From a checkpoint of a small transformer trained on Wikipedia: vocabulary 8192.
Each number is 200 + 20 x the weight over its row's rms, rounded and kept within 0 to 999. Layers, rows and columns count from 0. The size before them is the row's rms in percent of the matrix's.

# up: layer 7 MLP up, 256x96, rms 0.275, rows 26-30, columns 0-95
# down: layer 7 MLP down (transposed), 256x96, rms 0.0949, rows 26-30, columns 0-95
# gate: layer 7 MLP gate, 256x96, rms 0.283, rows 27-30, columns 0-95
up26,116,175,221,181,179,209,227,198,205,239,202,207,185,181,210,200,222,206,162,218,211,203,212,178,189,176,200,208,224,190,269,188,210,199,203,194,194,204,191,216,188,229,161,183,176,217,186,200,208,218,194,197,194,200,177,190,182,163,187,203,187,202,216,218,198,189,218,210,217,200,189,179,205,158,181,209,177,176,164,181,195,185,185,202,197,181,229,200,165,188,168,234,213,218,234,242,228
down26,109,213,170,190,221,191,189,236,178,201,200,224,190,194,168,202,164,243,202,188,184,192,202,154,146,196,218,229,181,227,235,190,198,191,193,198,180,216,207,212,212,222,224,175,203,215,202,182,171,216,209,196,172,210,203,223,200,232,215,199,200,206,218,234,185,187,214,164,203,220,173,184,199,199,190,189,212,154,186,182,203,184,213,157,182,231,177,220,203,196,220,202,219,220,195,202,197
gate27,102,196,235,184,190,204,187,182,201,211,210,211,175,175,184,210,143,216,168,213,203,199,180,204,189,208,218,180,186,191,226,193,232,205,197,214,176,199,198,163,166,212,189,204,191,184,212,175,163,204,210,196,197,202,189,219,217,192,178,168,178,195,196,202,228,177,196,245,183,231,185,206,191,209,215,202,175,166,210,156,183,207,173,233,175,212,184,191,242,210,202,211,214,172,219,182,166
up27,098,182,177,169,205,183,199,191,184,195,139,186,181,192,216,170,167,188,195,175,205,212,205,217,180,176,186,202,181,203,163,218,201,203,218,229,220,218,197,201,231,213,214,186,157,198,251,213,199,180,188,184,228,174,221,203,218,203,182,176,170,203,205,193,189,207,230,211,234,212,223,172,158,174,179,207,208,214,194,208,206,201,197,203,192,181,221,192,191,223,236,216,192,208,167,204,214
down27,109,218,173,248,182,217,202,226,237,198,177,188,199,201,203,170,252,216,204,203,175,215,197,199,193,198,167,184,232,184,192,206,199,200,165,181,204,182,189,199,180,165,183,232,225,188,213,192,208,172,234,213,154,195,204,202,193,183,210,203,206,208,199,226,183,208,173,202,181,208,181,189,239,213,192,215,215,241,206,207,226,163,176,228,223,194,190,206,192,180,219,175,197,218,180,190,181
gate28,120,214,193,188,202,210,160,200,173,192,203,154,216,177,208,193,241,206,170,196,186,209,188,203,184,186,207,146,228,204,172,171,165,188,170,196,223,180,172,183,165,200,204,221,172,226,206,167,210,186,230,197,187,228,208,194,173,219,178,215,190,196,212,173,236,202,205,192,179,183,220,208,212,214,195,172,193,227,208,177,192,216,190,211,228,202,208,166,199,201,201,173,226,199,171,198,210
up28,127,220,228,182,193,215,191,214,171,215,193,192,242,187,234,208,205,204,191,182,198,153,165,189,199,210,200,192,202,205,178,220,190,228,202,187,175,208,171,220,200,187,221,168,171,157,215,179,211,195,176,202,196,190,212,192,220,197,223,201,199,217,170,213,174,210,186,201,211,202,162,213,219,173,248,201,209,199,217,208,189,210,145,203,230,179,168,199,198,210,208,206,194,204,177,195,252
down28,125,186,206,179,200,191,195,163,211,199,169,186,203,199,203,216,177,174,184,219,222,209,180,198,199,190,184,205,199,206,212,189,227,207,200,194,176,214,240,219,243,201,231,157,214,186,200,224,200,241,158,173,185,206,212,202,172,201,208,207,203,175,172,227,180,186,203,195,228,211,159,214,191,137,181,192,199,195,243,181,182,197,187,195,171,207,212,202,195,191,188,223,193,232,226,185,197
gate29,110,204,190,200,236,198,209,137,195,178,210,205,182,200,205,218,190,160,166,197,220,198,215,197,213,219,178,199,229,200,211,206,194,186,185,221,175,212,179,189,174,201,203,186,204,209,205,208,155,184,232,225,161,201,209,198,205,190,180,217,234,225,202,215,210,209,194,192,174,189,202,192,212,172,229,167,182,205,215,189,185,210,214,203,199,180,177,187,174,190,188,221,161,250,181,187,249
up29,110,207,217,183,236,215,191,168,172,212,209,190,156,226,183,206,207,202,176,192,190,203,228,216,198,220,170,208,216,185,200,205,169,191,211,198,235,159,203,187,209,181,186,195,229,182,193,220,171,198,241,226,201,222,222,201,196,190,184,192,213,237,213,206,186,207,186,217,198,157,168,201,205,180,211,202,212,192,235,150,203,228,192,199,237,189,188,211,204,227,197,191,206,213,168,205,241
down29,104,212,215,205,174,237,184,186,213,168,224,228,233,205,186,205,216,195,200,212,210,208,192,180,153,218,197,226,169,197,184,185,211,181,187,255,190,185,205,193,229,218,250,188,183,175,202,195,228,211,180,194,202,216,241,204,179,200,212,189,184,226,220,227,165,212,196,174,196,187,200,215,191,230,190,211,220,218,209,167,208,202,215,182,191,225,158,210,216,193,214,185,177,201,226,212,201
gate30,101,222,268,184,199,228,209,196,185,183,193,220,203,196,185,190,232,192,179,210,195,205,235,199,200,197,191,192,221,193,202,176,157,199,218,179,199,173,217,184,219,190,209,200,184,196,188,184,162,193,217,232,201,219,233,178,190,216,177,201,197,194,196,216,205,236,182,207,214,235,195,179,172,189,221,183,193,184,183,239,185,181,196,224,204,179,178,192,211,221,212,225,179,179,138,194,191
up30,102,230,216,212,175,214,218,199,232,182,159,210,209,198,193,206,230,205,205,196,198,214,200,209,205,199,169,222,196,209,155,180,199,171,187,190,229,193,237,171,209,197,208,219,243,168,228,221,186,197,213,194,212,225,187,217,189,200,198,182,227,205,204,190,210,202,179,217,206,219,224,181,135,215,202,190,215,171,183,214,200,180,191,221,182,217,175,168,237,207,214,242,219,202,183,196,203
down30,105,206,200,160,199,195,176,238,217,200,188,158,233,185,216,204,248,230,236,180,186,206,157,200,219,217,220,227,203,194,215,186,180,164,207,207,158,207,180,216,216,222,207,165,172,229,213,196,196,222,190,196,207,203,228,199,207,217,210,209,198,191,196,197,201,197,191,223,180,191,161,205,197,231,207,207,196,238,179,207,196,193,186,145,200,224,203,197,210,223,204,222,191,206,213,217,188